From a checkpoint of a small transformer trained on Wikipedia.
Architecture: LayerNorm before each block, learned and rotary positions, no biases in attention or MLP, tied embeddings, normalized queries and keys.
Each number is 128 + 24 x the weight over the matrix's rms, rounded and kept within 0 to 255. Layers, rows and columns count from 0. Numbers have three digits each.

# layer 2 attention key, 768x768, rms 0.0193, rows 423-479, columns 512-575
106124092135101112125132143133172144155143142112157136128133138095152104117136152157145148116117104109135081142067139156094145147115131109106089148138133102141095098131123131119145120111160126
106114128125060132122098110108097062085172115145090147148132155129093150149155099098113147125172173163082113196122123124114148146086128111123107127162117116064122163124156113157097134134160112
113132132118102124141141192136142120175133128118174072106122108153105161143101116091124132155125104113120099131135141117119125136154163147110114105114107123134120106108141158155115167123138132
156111137137123138125089173128110124139122136133138130169136149130082132123114098124126103128125120136122091146129110190124152149144093179169096088132145151143106083117106061135123120094120113
101120139124127163099122154161116137128124128153125153134157167094134130128119108170144132150130115112071160119097128141106069170155119151106106136134138126121069123121134069111149181188077153
112093130126150113118152170100111103094110086135159153154083139133093084150109166138124130086125116092175174137124108115140134190094114143148096139117108130101161118123150153120106156175142101
162137127080117123127126152121131092131160127102106099153160084146130126116163114140114158124127122077094150144128105167129136113097103123155112111148115129107152176094131132167127170145104164
128064097125127107138126111082147114074121131125154116140099185129150116164134137154142150131145177086123162128082155155173124128148118144113091115121123142118114102135115152130141170140079146
123182127148109128146113104128123145134122130118146101167130115111146138138103119140127102137142136131175095105149145123122131100120133130166110164155140094108158139146143118105139107112129128
178176095150117097150134165119134149121085172147172085106166155108165159128115120126141159140091173141108086164152156124159103147109138105137125077143145120060075068150150159129148072097084165
125178091131093144130087097127123135121087132137128118108109116099119127144145154139141097111168119178122148133108165106146149135151104164137131108125127080110138127136144145086157127128093159
121143135149142128146097119106131115113106106088095157143145101146144155127126095115149152107153101153123166149119131116124160131140175142088121117136148117079105153131197118145153162146129151
114114132093112128118138075103115122104122129152079120135098135144135117103136126096113138121127123114123115142105088124099123118150104133113144146148135167160147125092109131136115166141183116
118122131111095113146121144129109096136192106121115118106130113140128102163115140128062154115120133090126118097117066117112158175075153149152088114149136150130124125094101135145106144112123115
131160129110150119165117085087086191108083131170090128115106118169121131093128120086167113113142111200112110148123178126138114129114114099075148117136136107096107152168154072106153122147110143
126108117106155111128162133152132172124120149176125094106107130092160117122078153142134126142136164112110110117145147137096152150075129112099126122178154117160137142122131121153147102121150123
119127107143138109125124108139172131144111167153134114108157148131165130108146107136128140157188145165104117118178135139163136121127126163156139134101119132119111095153153131130148096096120133
128087100149096085122137169133104094114178111135100115150108142117111119131169168140118095097155125138118128099146120103118127133119091103132111158109115164098114166125077123129080124138138086
167125171123142119165134112113124103138121117118133161125121107136119136127155110143112122124107138158126122116095120133156100139169144130122125110162142134123165167090089133131125160141146107
121148117135092103128097075122104111137157094097078137121130168085090116112158129124096101127125108123135142108120135115091136111132087148128108158141122153152118136162128090165084124154136150
118101156111139167078111103134105125125114099091131169133152102126105124148139176123111108121082101099137105114136120093130171152117146149139106141125121097140124162106121118120100180140124147
099112130087099117119105143129108104149124125116096121131116144158123131130167111104111132146124123131155080102128110106137117122117132130124100103122130173095118122102147158146096135121088105
120122147130101143118099139133110082124128087123086133134128092120144114146137087113123143132102122131122131111140103077136159135137135142139108146132099165157147130120138113131107145109138116
170102117132112122132169125137136173122133169126127109149170102116125145110087113143119120132127127097114132143128126136101136126112146071110135122119133090096118099111128128099211104137111133
145130123106178172114131102103131141180122116105168129149107116154096109109128166151147117145074067118113101152124135097128125154154137091138146171139138119159120138113128136132108114121149054
101131113131139129120126126111111082097150101086146144128085124151111096119131090124144132106123093092158109108125111118122132113130143147149110150144154158145162114103098127145100157136131134
137114111155137077138133099154123182146156120098131163142136163162108093125128096140185103137159129122090126111158120133137160134154104136117126098123107135135120132137145075128145101135137137
096142102107091154110096095124111095116121083120061119139086160094117111132144123116104125108148091142147114129115118116134169159107105093148125134128124165135135151100151144117099122153123145
107123087143153142146131117104137132163136085070108137120118133114165108145137136121097106145100053095122121111104139131132106115128135165137116106142096166136134094155148111133110127129157108
137109130173134095132131064170155134114188118123083127148165093149111133107126133150122121087162113137125204129131159161137131135166119118098109177115111099088119136136090135084106119113137143
103114133181145158117127129138066127150117107111119118106093128132163125099162175131119121092111105129123155108129116103111133123123164130126115128122119171143109141159156150140096153105150107
121139160116124153126088096114145143128152143123127125128149106148115150099154194134091097154160096152134156109157129131143186116107125133110141130096138117127132112168104120188108103168115111
113094124150111127114128098143108129169109105110156164153107097116107104113174142116144135103088138139131147071146155099153144170116128146119095133124113109107138131109090102142096142139073114
124163144110076098129091123088149130143080154106121137100133084113108140107135116148091074095091124144132144141122117123132156077138113146139151130154139130148118088138152172096159121102118124
109155135119081152095114127118071061146125104132065120189094117111109099122160130098118074095118093112110145109110045106129166106142168130150127118136122143106154143149102145134053163150161131
129163111120139149153095122153152156115112118135111095099128121108125140135155115119148174172129131117119110202130132177156081124102114098113131115115115134134124130133151126102128089150094126
142172147117143139149187140117176129105137117124146155151109107121135130103156134159133120106167119135113149146147135142161147161106138144155102166109131104149137122098140143101122100123139149
112170111118103091149181100134148105088119133143112072145110187100124108137113123112136076137137133113134177092132118091127118177111092124134140122095156105101108121146120160148112095168122147
138111139155102112160138115138110132110075094121131139136133144141154091103101146147120128137116150156136142100116115116121125117140134116128107106109102109141146113138117156105122115139135141
149138149127103146110144121128124116117138122136150124143155122153126145151137109146131121112146118134137122116158161142118107128119133089125144135124169114122128124119128141126118115136110116
121108123138145100114152118153134101134137112097142148099126146126105132137111094114124083118139060086161128120124095131153160148150127143155133131127111119144128183165123138163108150142127098
114154099127114135128127125181123122154094105115112093131140154139150111158146124137165132139160081116149114140133103139115123118117132127121149105131115123138107137111100164112119114136100120
112117146131159177150155121104162077159089083114122086102128120087136106132149125135131164157125145142116072160110137107169123128089151106163136137108140083127181142152117129132140180166116097
129121134139101119128153145070114133090131114178162077116086147142125151136130152133106102113099090170116105085146117109138114106129108120132097101155140125119134090129123130114083138186142134
126145112135170139142160114116131084133122074121125143070106151099147098161099124183111102155174119132163148125097094146136116088123133079140141160105117079136148147132140129070152118121104108
126109148085119072107157134123120203160117116114136121085182123103136152159134141181136097138128118122137113167135135126152107143103142121115115102155184110138165125115168124113115137153110136
110110108133102127117100136106065093115150109101080105122131125126097149158176172097154142091147125112131139167169113106099116165066134159144148114151105150105138124171159145153091144142127118
153126128141137151123118140097132128180113119095135157157144138154106126121123092127101170100119132139138181123123150125077119145175120158104094085118152117120144105133120170085124107135158119
105128127126131159130091116102140096142149134132087144184163088114100184126155096143167140135152166144144154127118131108123138136067176148130132130103125095117097089110126120184091156157168112
134142094125164147097115086100123135098125068112098175114125129129086126114110147130157124091135147161108160170101128119181149139153079121116115131135120163144083168121151166077150130148200107
121115150130125094157100179098142141163127102117128097112153128120078146152146095163120193130092085061113168131143150093112133139037065130117132113077113104117098126149171122151126138091132128
120092105121123176116167132125115157162116118185098130134135105092137130104128119110123114116111171067118099108148125149131101096086123119162120134134105119115097116093090169092086147108148105
112127089117140128143126138079104160097122138134080166121081086124116146150138135139109127123167073140100100129127166169103126129156138133150114135119107152138069135144105028125174088113130131
140118135092146136104121089169122139132102139107129144140075106098155161143090158150092143091152111163158114170136136155159168133143096072118108135140118173132133120115132183103166118110135123
129136134119110179120114114120135125145137118114098097135142123141148152118133106138153133111169102063103135159132144140130134117123152067114127154162108154162165107129082110067137114177118127
154161134130142137159168114136151150151127088126108125115117136156158134125108132133107129155091109127160121087135144098139133170153160187124111182121106121148149184108143151110130122102110102
097135099125138155115119145122117171170127141105123142076158099130143129147117174129171147128186112068118149159116143135085108133126153163170124116098120144132082079152196133094158135149134129
# layer 2 attention query, 768x768, rms 0.0202, rows 424-479, columns 512-575
156141108118123157106139108160108144132135158147130129151116077151130142118140143138119047087113121159132169084104160105156136087162089123124113170116110125114100150115102146105140135159115128
120127134112125111136102126155123131128128115146149137139135143121145136105119114144129148093108138134139109103151121141129145131110145083114123102106123168110148119116084081125098119105090113
116122138127157104109113155114159147133105132078164110146119164126130125105141133114114158146101134087147164097150147130149146114157120135176140178142137167121114157095156134164088101099108148
127139117143125106128175184119100111097140127164115142099110142158129118133146135085116132119102149111159128150131129121152125160119147153129135109172137142107121135133159083168123110095102185
110151089152119122129118101131106113139090155127127157108138111092080123128125112108111148110133069145076164102138111087122113126104140129114106130082114139125121130138171147103123109135116137
118121137119140178121097111120158106113097087151104151144139120114137143138097137171134097114104122163109086091095144092153143171132129118084122101162169119163108108171105079146119107154106114
101141141134158159105130156135133147163131109119112140113147142121140130123137142119140129086102155076118096115126161145152114133102109171126154151145133120109137114122129053131156106124121103
096072153142145153119145109101089168152146161132162158119140187113130088125165131097101145163145139127144125122156130138114115101110122147123135071136155121110142114131137130145148124145162119
134135153169157113107128139146114132089126142128167129085105093081139164100101158165121136135132173133088197120128166160119079130140127112191169153118110113117127126133128169117151096122134094
137132117159176120130118125112112148106147128128169123115157141153124154122122106167163144148110127129143148160127115174178113128152164140127106152120139163177136128148143149093104098087120132
118113120134127074113173144089170151129104144139159110123149135141120172174132145146131142166124133100144102156152155147154127154133126124121125119151165135134164077157109175082137100107111113
106135109165076157178126100127141116179120105104094133143150118169154083120142094115088105126116100119093155076090115132129132100116097135141096126143114147087128118160109164124129176147119166
113154106127119145128113105103126089168103102098117122137107124129138083104105109156134108101118133110136133124141147113086156120097113107119167115145114106150154101083148124111133144152122122
116114132164133092132168132189118121131108168124137093131138120148161164128095108141141133159107141101148124132122169140155114143125158143151137149146135133150141118165087142121119109128124119
125061151153101147169125078135076144121128106142131168116138077155144124126130127135087153094102136099096095108142140124117134127077093121096143124105114137103165108103124104164121124130149123
160110144124133154159156087167124150039151164147145131116111092122163146178116169138159169141082144105125134104152152161144128138120149109120156153084112118128144093106125116124138127098142090
110144108169137151130102113133130121121140130114124170118110116149099076095159124130099133065091094130119178100086132101096127083122091109150117146127159093124114140086176137116109147130153133
115135135140111144082113104116113107134126112114124129140115137106096133099140104128139141090100109173107135182137112117128136090097127154148096132106111133152156140147146132127086183108114144
107137154092109142123116131143120111132103127144113121127130066132125151104158097134119093112152104134128112124126150124110145114101152135143092098125145186127122164141121122154090147118122154
131133120184098113143102084131118135148173122091116113160146166149102143161104086132108149088139137160140146131116068105081149138100129125116097142100159213074133113154119160097116104124114181
107138116121068146136080105158119134177087100087117130124145103127147099112165147111111136104087140118144134090134159129118136094108070147137080101136093139117136157159145126155133186146069166
129150131121130087130112073087157121119094117084136163173093133108082107100103155120071107114107124106107123131113108137131184113122112119102138175116131137143135139183122134150115145145103182
167124141154105088118169154084134135112172129156168087134093137104147121123119162178091132181128189105121146162188129127156126116139131093104116129124132150146138124148153154124152127139167105
127169127144111126121099124142110131126135106125107179104121124102147103122109118146138155137117117146178124123119101129121110102110107117107117156099125132126109140106161078109116135096114155
127178103113106136149102093085120103110118088105120141115091092132112131139160128091113128108151126142111132139145089102068162111124125133153129139095110126112107121152135145087110124100098130
113106139171108139139160127098122131147108136103131102146095165140128137128143114158122122147134097115089099103103123135119119114116127109123123141126118123165145131162108133114101140107134124
113221108152101136112122144111098126087091127123075082145133064138129130113163103124135105100130141176115148145106114146125111102131123111131117135143159167141137133173123134120134147125128133
107113138104135149128112124131146152115142134145164119134128100111137147112173101197112099118148150118145085147082137140067175163091177151176121135093136109127114124123110111114106132085113103
149182120171117143142170145099121175120132140098132153148090160129112105125151153130118109166114139138115120133148111122112169154162107119143100120110145105096164151119111114100114119151135110
119155079109091143163148072136107124092143128102142127161143115120106108087138116163136106129139148150133124155105103108128157132112091132108080161129100116132159120174145094158133146098085121
140124115127103129095128134147117120111122114176112113154125135105151103144143088124087115109136127143110131160135115126126139135098122153143134129126146114147125137120090140132117133153177148
135130121120136127107124116164134132135100155116079185088153140132101105113152149057118129165134139135207129104109191148120192075114132153098083131169147148163135109107126156167085080171069125
144148112148101122083139104156167090132136139075123081145131110099139103098173143137079151114161151112092166110135132134114136110113103088148085117163157147112133136187093162168127133179107094
142142048138167094115114117133137112111114123150112168168110129130115132144134152141107144134128130149139140136095114144117118122112116143141089161107140156133127102129105085130123130145127148
100117124095104160104152110155093124131133124138122177140146135135141134140112164151077120138132082101168137144124128096112087129115124178126153162099110119133097133117152084105115129135114095
129090105137099119107133066123083111128130103118166100141149121132096167131107205144102152106097144117133103190135104161121107122094119088128098119129120172120174119108163110103142097148145077
117088156101141110108127103104133108119062114130163132098095088109102101125112120125135151087126108118074131170124123144100139172128119127131126135144133125150157109100183140130126121173145145
096143107177141148166130139117091113138176165099126107079104134128115167163150081125119133135137133102165116146133121110093121124131145151122154152121123130153124111122083131156133121127070101
188084142108161128120175123126125150128158164155158138111130148089142159127078122166140088146135169136101123178150119151137069178100071126112182092142148100148101150151137135129151099150118138
137112154110095126160138089103118122106126142128106085136104131146109139077121089141145112102128131153092134130112124116096141152132125079132156150105132104133130141132087129143162144115084141
181127149141125118088174110151129143096169131193133140102114161101102180131089155142145094141161175090131208125157127156184091168107137158106179125162092124177133120088145130111155127143110105
134121101119132132125113126149137113114129109138145189137134086101121125119129144126113144110115102078110118128158119158113121123099127144106118157136165119135120121114182096120131149169100116
154154103151103119142124148112125132138126158114132138126132158106154152116119124129152084103123128116135179120145092115145148119146138103188115114156164166165104129160147100176122150127140107
143166114123149148108147130129155128047162150154091178106119103101156114144122145133130107107152104127104154140130118122112111118162140184127128115150092120151082159107158078131132106139139100
126140090081118152143145144120110128120133094104113084111130120141138105146125141120126138121087107093118132159103118111132080103138148139155123108148146146121132090123118140143151111101117105
128164110181125140127184163153115124066158155132163115156129175120131126175067103090163095156118151150142137101098099115111111126120045127141132107133128157140164130139080102093115141153128151
134097147120166124101157108137116125109147154121114144115128135108132133146123117131165167159089111110105054137154102085102175085107154151115170072136124112159119133116173104175113122081145209
139156116124137128092146127144139130140134160160132136114143086123130149118124150139103160136134129169165132075138137108114125133143118120172085111111180134130161169117150088119117116116101122
127110149105071138146100105181102137179134133141164104112137144115139162162184152157117118181096084140121089112107109125155128072108104157094167128121136098173103094071092150095135131125172144
159149150103133150130104137135153122133157141170105113146128102127149123132119125109151130130121166118075092138117141112150117143143127173145084100116097126068115113150159068165151140080118142
085122133141097120141114135137142092142147136113085150150111103094142148128117134142123119114135106156176120063154171172107076153164151149107127143111112142089105114099135080091144103094114058
136176109131134128131193150114138143131104115135102109140166156119168108136092158146090089117114141119136096154167135085102143123126128179108157143146142120150142097077125117162124130129113105
118122114097155093114131104114076143133090141120113134157159094153097134150108107144105146102116135140145179126104078073131132099107146115138186154124153127134161121114093127176132099188137152
144087110130112116122170107105120152110131123137121088142113135152151133162183117127118123158125121115088157115140112125082099155097084134125147149113126114182101128164129096114107133141204147
105148113146086122090139127151136136138101114109085167097101142094155134116119147138159156123117136131095111156180099135124094120090108139080113079120130190150126104127089137108109073127091101
135103114155125150124117148131128157141166124139139161149150097138083098121130083099120115127106136110117080120099104115086115137140114112142164070151088122093146146113083107135105095138161126
# layer 2 attention value, 768x768, rms 0.0166, rows 384-434, columns 512-575
139143127111145171144105134151124150106117152136142156118099153121141119131126166151111132105099122129094190144086144093113153143098157115109149127146138136091119133120135189123108158045112117
107129166122106120095149142130110084089113125158129102123124151098144170123113130156099125137108128070141130147139127116163142137161098151119118157180128130136188158134108149134107117123161090
103092154105108150111135156137124123113134134116108101142136125155115145127105102132120155137151128143119130150130143140149111123186082140140137134140146112126121139162155113122147113157129131
094117098136129129166156132171122136097109089137129111167132123128138124125146139106153103146122106134142090155112131126146135092146127124063135135143121127128167067113073137118171114123187136
114176140141133156145165147111130111111168160115148141080139080136118079167122144116114117150115102123079123114135122134102066142079072129116142116099136155153133101128125101176132097141084120
107133138112126181127115158104125141146137143153134120106120083124159105135152137093090149090103111123114126146108134132099124087133106098135105112109191113159128116143137118121119133118100113
139153162148150112087166114172182155069167108144124130133157132166132096140115133147164158116134109116103161101114149102078096151133105099059109139158091119136172125163075114140132133129122139
148110151125089162130125113103100139109127127166127170102087164148133110124101163119123112111128076135149126136122144098134125111120142122136107130152129118127117146156081101104117123138145139
110154101102120140139162076159127085125126115125143168141075115113136163123137156092129123119157117144118174114138089118139108149148065139056128146126201146147112109165097094139161076156119114
135121115131118126156131158137146130136143122128070125116118160128135125138144151101152115100108139149149084144110117128109143078164195122114129119076148160148158132113160089174107155128146156
151123093146143094137129093095133120115152151120102144145132146135099134150132134134097127098123133121146133121091098135141104160153103155124138147111135143131179110119133135161164161178132131
109177138147156121110151141166126124127144126182133125117102145083108137132136137145145093110119148182123090116137128093122153131122148167116097097103126131128114121150135146071129134124132129
157136116143081124162126151158134120124118093145138099126094079122133123080126108140113150109145136148092142129158112141119123130112142135111123159092115119118123115134165126153133146122107117
136124146167107119118118111155098105153116154122125106132079147124134139094122131138138104087155135095114119143083141126143170140091159105129159107097128158105125121154135157139107173118148109
088125165089138141137132100129089115152087174139121108163151080096078099149165162124128141147119112123141085141133116139160127121126085121128134144136106142139131138119106189138121080140132176
138165074119108133115118161122125136177111092117097133147150078139076117138157130130087176145107119166146121144142128145136100168123063139143145131121139136123133133107152121109155124126104125
142093139132127136136111116132137157143092105147124174130091098132134127147158119121094181124139136142123128130136133153121168136134121122115128189125153123131125129155130132143124116102142062
103126157137112104103141156105137118133141133178106160141127145127142124137129170151091125146133117137130118110093115092147160170093127133143122135158119146172144104138185142119136139136133124
109123150161163132100117151130167137135116147144133126114144086169114106141161139131111143156090127155130124118120135120141169112123120146169074116129117105144112143116117112095150133150122147
122147103099132161117125128107069145153156132138131076094112175152156128137165159161092129138148108136105120150168137118117099139106154126151117133100151114141130127105148145124111118120100105
119171141132142139123127140152120118095156125148101123113109119145132101123151106106096180134100153128100170140175127112095118124109153117123132137147116115133118120124094137169121155102166148
117157096158161138113136161117121143138141108127108142098118145091119152144116151128103083160125145105128126090118131155119133136108125159137130084133106098113113135119142136119160104106099092
126109120085144128090153145162119126126122149147109146111137106139135094147144134104106099156103139134104124153096149117144110127110158118124141159123135134093115122113101127100095135154144114
124110136139136131107114130158090146097173115104114164148141130084123141154111149061114125156104127139147082116101090109127142121139197125169116079158136122149085118066160121140101114145173119
135106089119123117125125095151134112105099150144142111139080153128168141102140128099123182146134123103111107124111112138131125194078120128145130119121136117138129094103120140121108107090153119
136120112072097139156128137154120114136095122129145115142091136122103140136151101112160118128148146174142153172135113131097153183113157126067121138113109115150135152131170137109120117112106122
134080120131083136156125121113115130159119172146141127139089151143151124076108131102115129128119154078121117119126133119108155107116123143168151160127143174147131110124154177122138106130123137
123146091144132105135148078124115159153168133116147113124123141122102142119110125137111104114180124135138150110104159123126134129142097118110143110135103112082137092093108146100157123133089173
133095151134139146106104128169157101105123122124108148136122121132150156150102129144116124105115084120149106172130098108106101121166064134102131153111123138170098140062115138125125140089124149
167129133123131097117141134133136126082164122133107106082111106117161112110110092131138133122140117119151088116147154142110124118121146146182132153089112100117127107170126118110140134138139153
113073140121137135141150147156118162152158124120120140109095124113174142116112140144139123125128099125137133140057123126125115122095139057108138132160122133116141138127122154125118122146152141
158148145113150118117122122135099135122113149143124143160137138113106108120104065133130131129152134091176106114116134125130123147122083169107106133104154174097103114148183173101124130134130162
149151168157108151069123120142108136118093080126127125132133147120145120140159109144169079135134162119138148133152143123119128157098139129139123112132153151144100142132142183141111147115133134
142127119148124126119097109112147118121117126122113132141132111114128128133120140152191119136113113096126077137166090118118125117117066117103091125128097151162080153170130107149127092117124162
137159139130116146165152088143117098078110111158126130125126145125087114125138109152147100126152185111083151128098157118127119127149108133101134132172126132125131131139118145131101130121180102
134152141130138162093126139125142139171114137111108161127145151108117141135134138175131176126098136131130121142099123181148084137118140107086106152134156138131130120079149164138126136135085134
135105119126138135130119166117130129094138099148131115083111150123152115134106137098120116117147116160137120114124090115065132137099122125150109105175149110104128121077134155128129164098147108
113113116126142141145127098104087122119130130136117151119121154077161095108151138090103081117131112144141102138087121106103079103137171133125133116098103137095106091125124112153135123171130129
098145147113108135118169123124144111173123113104117160111108107119129091135151099129132160096127113093128139162145112131144117128103132095130129153104140111187156113154080174097159125144162120
134121166119150122165113100161126150183105098097115131119144134141111073107107115162126122115138147110151156122121141132125094109131131145141136068120105127126131128094130172166117127091139118
139086125147139150163083129116124111116164141118122128103140189169113148096152133115102088133124103105119113138129113141117104131164153125139117126100120111101115141152092143167143098106130141
114114128102140122125144147139125116088119127164126105146129093117143131103150140097117089122160107162105137127126125150121121130151085121140123112141099147127112132099163150116107116107153103
129091128171132128114134186098146130125127157105113146127143116108145126140117117139128145109118109103082113151134144136137146134119075128126151103126116148120144125139101159148098112090114106
149149141165117140135111094115137108173133125127169139135107194126134134148129178136146122081131094125150159133102155139153116079104108142111152136156172152135092153124140108132131127131122188
138123179099146092110088155142122113080157162144112125073141087110127126143128115159120092138145135186140170103107137113087146112099129144150151128126139106106134167113164088144123127125136126
168123150131102123143125125106113111106174145143134117123132144150128147084138132139125118098151146098113121158171139100147155158123130093138136130139118138112147141122091169140144123106123146
158095152097110114120125132095088097145153108107124145126114125128120115165095109119165167113181114117116114117141125114130160157105081113129099131092113155140129117139139074125109149113127117
132138109132114120084116147097162136108097145129139171157121099078127123123127118131120100146128091140110097116103129131119143110145126098159117118115161145122123122157131135090129124128170117
128096164139142143148148116116124122117124136170130139092098104165112108117126113142182107144144154127119115118172117135151102122128106140094117148136123166109130131091157140147121150125124145
080139116165112122134155096133137172100103080152151140141113140124122138081100103135175135115116145093135153086149158111134130100116159124111122112155090134133128121115088091084113144117120134
143092104166119136109100118143127143124149131112135100135115153069150159123112131122144160169097142132167109131129141128140163074130152127131112137124139135124144115122155099130133132114153131
# layer 2 attention output (transposed), 768x768, rms 0.0129, rows 384-433, columns 512-575
083129121134119137118175096139121152156141102106115133135139124167130158151093101083115127137131118119159088167121087158145143119142140093101129120151082143126147140151113143156140101126119120
193140110168105134131078129153126142165127142126127178150137121157123130097167090115121115170140132105133099111138126110101163105150111109144133111154169132108122134125111116128139152147155138
148139112131142161123114116143127135141159114190147151140173147093145107120162165149117133088111123163122160172151136126161148130092126100155141123079114136143164126165141162156153182103137117
123101126086104107130146129124140083130125161134113166132105150103125119130144159151127133097149146125161158129131135117146141124114097138153143110108158145144115133144067124087077118157113110
115119134101158121146095148116075145105110164141089093120133172137151115115167127144115125134133144110142153111093135141133104131127114152152140141124142153140139115102117128114139139108105111
144122136140135127128155114133097123126099147131097115119100153130158113115157159153117145131135132133154125148128125122094141104140110125177125125112143155132128128126129106105118136115099125
133106123114115129111131153122092070137154124112108081104118148105114123126164113142122167134094112136093145132161141153132095145111138136182158151138156084101099148134137152087119124145128125
118137141075109108178136093174142120117104116121165130109105131119119172099057132112130084130133123144164111124158109164106177090153110114117096140095125108099074148108115122100128140113107141
150132121098198143106083089152085181126148094128108141174175147129138076102094155176118145172125148108136108117159110181130109129105137106109135096168144087134097107081182171170119117109131103
121103128139132167114135104084124103126096140155142118157131084140094137132132158134154156114142161139137123120188126134096127113129118146120120110142101134136154129143123135138109127186141145
148141107159120112095109134149114145115122128134155165132131134137120096120096138134115119117170098110167133109128124124113124138121133124086133149122086128116177111101142096158114130134103116
142144159133152112131139154161101150080121168117148071088129106146138113144170130117141146170118131136137151119141115125134116123149116115147142142135108131126122110159094162182136118114139125
100169153122139143106124122141124133132127102108137142156141101145120111193119096133145149169110112120128139134127124117121118152104125120124095119145134119118128132134145135132123091117149160
087108110111136115100113135150139102148139109107118166135168097128156129167168112086080147147112174137150166128097122141140144122155124127141118127139145110099133135112154131094143109123111192
124142083141049077136100163108162114134167149127112150117106104134128142088140099108141133116109196151109116158151121107104156120100108130141144144162141099108141095118150130130116128101133134
119128152157089126152128132081131121123176112142151124116139148136140107143116144188112148120102179111112158173142183152134104140109159149144127142088103120146135100121180118109151167127155117
146149134137142134127136159096098128090131145135093118135126128101129080127143125167101139141107156111136093118142087131118108111104141136114181103131140109146119166122142066151128151087182135
120097142115159160125112139100114147150141176110120123127172155145172133114109125160149124128125142150141136126094123138142118089145133102136108172132120126110192139101108096137101135098118118
131146129119105145144107159142117120102127145113089131140121136100135105153091154109166086157182173128100117148109114144148124143127136157091137107108112147099147114139096155132121104125091133
109155120116134106136174131111150089141135119112153132115138120163108120123074133149126085101054143176139161122152118150162110150107112135089125164132160129104141105129095162108102118123121132
115148143176143125121173164104103140128148118100115098115127142137168183147132075152115147166130124143131132158145118150131128181112137131121135114159115142142126123137136098110094111114077110
138136170128124131134112139107117181119126137116114106113187140138101137148139120116132147116138153076091111128107101122130110125150161122112136137143156165102119095108127138146138162149149154
137120137127150099163140152145109166135125120131130088106135168111128114124134114110117101116137128142138114116105126131130120135141151145126149136126155131144119106112120140103134147111123078
135126168110148135122128141129127129129105157133113148153161136094128131158116085126111131109174108196105141115136097145136124111094102116114128168144112112101117138121139160147105097153113133
120140138111147163130124111139108145123137128149138147118120128142131133109104128127143108101135101160106106087111105133145110128138139140128075129146124160109136135113155154124130103140109130
134185143148150110104115103097138136140153138110119109120167135140133102099103149110147163141103144147119112118165110140134125122157130140131106128117108154096142117074106127124127121146127114
151132150104120127112145098133124117140103079134108103127103117098160108133116148123156135099151119135125123116115125122148096199112116105125137076145161113113125134124169128132127106108083133
134133113148140127115083088145111075137153130098089162136107080132135091110124094118106149153088161156138165117200116198128144139174115114145160129181136162092136128096150144118111105094125116
141121115112132135166136154129131145147081134085111114109131163121135112108155118149105104119130132116135094134124123119117140089106121118115132114120151136164149135170115120112106118103131107
124099141089153113163122096116148097140096122138137077116125150126140173138134127122131143128078144121135143146122168120136167168131124130124116143110151168155096147167129161086106116124131112
139139118086149172154136114121134117146137114114140116071150125140148116078129113124156097146129110175117098109133091129153140087121116147142142158112157147139144117150123135139132121112138126
112156108130106128118153127175152138164143121128155132127155131096173099126124146126135127130131153098070062130137081121142134128121155085129123145128148104149105138084126163118149135142117120
116137110133129107139130122124113165115161084115105115134187109109116163174084123108098161142116141132120153136107166145127133134140145123098090112114099100155124142107138116137125136115078148
156124136147103096155130131128157171141137105143133135167154171113110150125110135168134106126146148103087131164104163093152134113128170146145084156115099119133150123105171131126132119125137093
109104154113126089086099154107094113118153153079104152128132125121136143146132137106140127140116065125117126108136114134078096129097119145132142091158138156114128124141143106130130109119095135
105141126137127109139144155130113113098163127078084130125112092174128137168123094106111101098115100153142183095096115111114121117153104148141143124144128163124135108100077133138120152136153138
109109167117129132148138145119102126134108178133119122100170180129156115100166151126133151133129131117134106139114153138123140105153130127154148133128142122082124118143116129128097136104108141
117142110113120117145133143109125074117143129167136127144116126118126133174120108132142146095121098127138166093113149070133132145124158105144110155137144104124103148085123144152144160131114133
138131111099128145143141129138136104134138138132142128120112145127135174094139157126138136151144136150087102133114157113133150160143141148119102141129165105110101126091105121119115130134126103
100140157127137148124120091129122133138147139115147133124170138151154172118100112111125131136081149116128121172117146121116156161129105071177091191126180119110142100105130126127129142115104140
140110135126113138166169116119134142107084134114145130107112138141152130133109128114116133087146112112179116120130139123134145102123141139124140119135124133121124142185128108121120136154124149
115088137123110133164154101101120155160087106148169098105140142091133118101180121141131137107098154131128095124126129117118133126151142108139117130100144148114103133146125130094144152121106107
141124112155124134120161135138119116132089113112106097115142155170116116145131115160145130116132112132158115116112115146121151116130143155152142118132137109113118095154109128124135134160098125
128116101094160131120114117177169147089118108130123128121113100145137097107100146089111125164158189141071081121150110123065132120157106136148113074166139143114101104079172142151118066125126109
139157140142132106164133131072137131133130142091139044087148147141149135115148123166135114144090138087140134161115153111112147105132098113140124131125129160134127092137107131112112143101144125
086113094117144113159132147153092122073162107106115093111121075134102130147108094087125099161130070144125131135117135116183114157093137142099195139160099133114129151150101130133123136111121120
157128118156163092115094127130158122109109080146112143156121145134127102090159152144112147149107103133132147109147104115106146111119090124146102109115106116127142134112165123134110116120123144
129161155127156151152121090167113158098120121147101115140132130113170114115119145113098116122142063140108097119100145126146134169130174121126123133138063115132149124125140130132120155068047104
120143132106103119163137118126138142141091146106139113085126135144135147086151124123115110138091154096131134162131150120129175127154137118143144125107145118130117088115106140116126131120116124
172161107099101124131112134100117087153110123094138082103134121104139169147160107111081133110119131097096129156108149165117146154108105114143202125131150130125099127125125119098155099107127165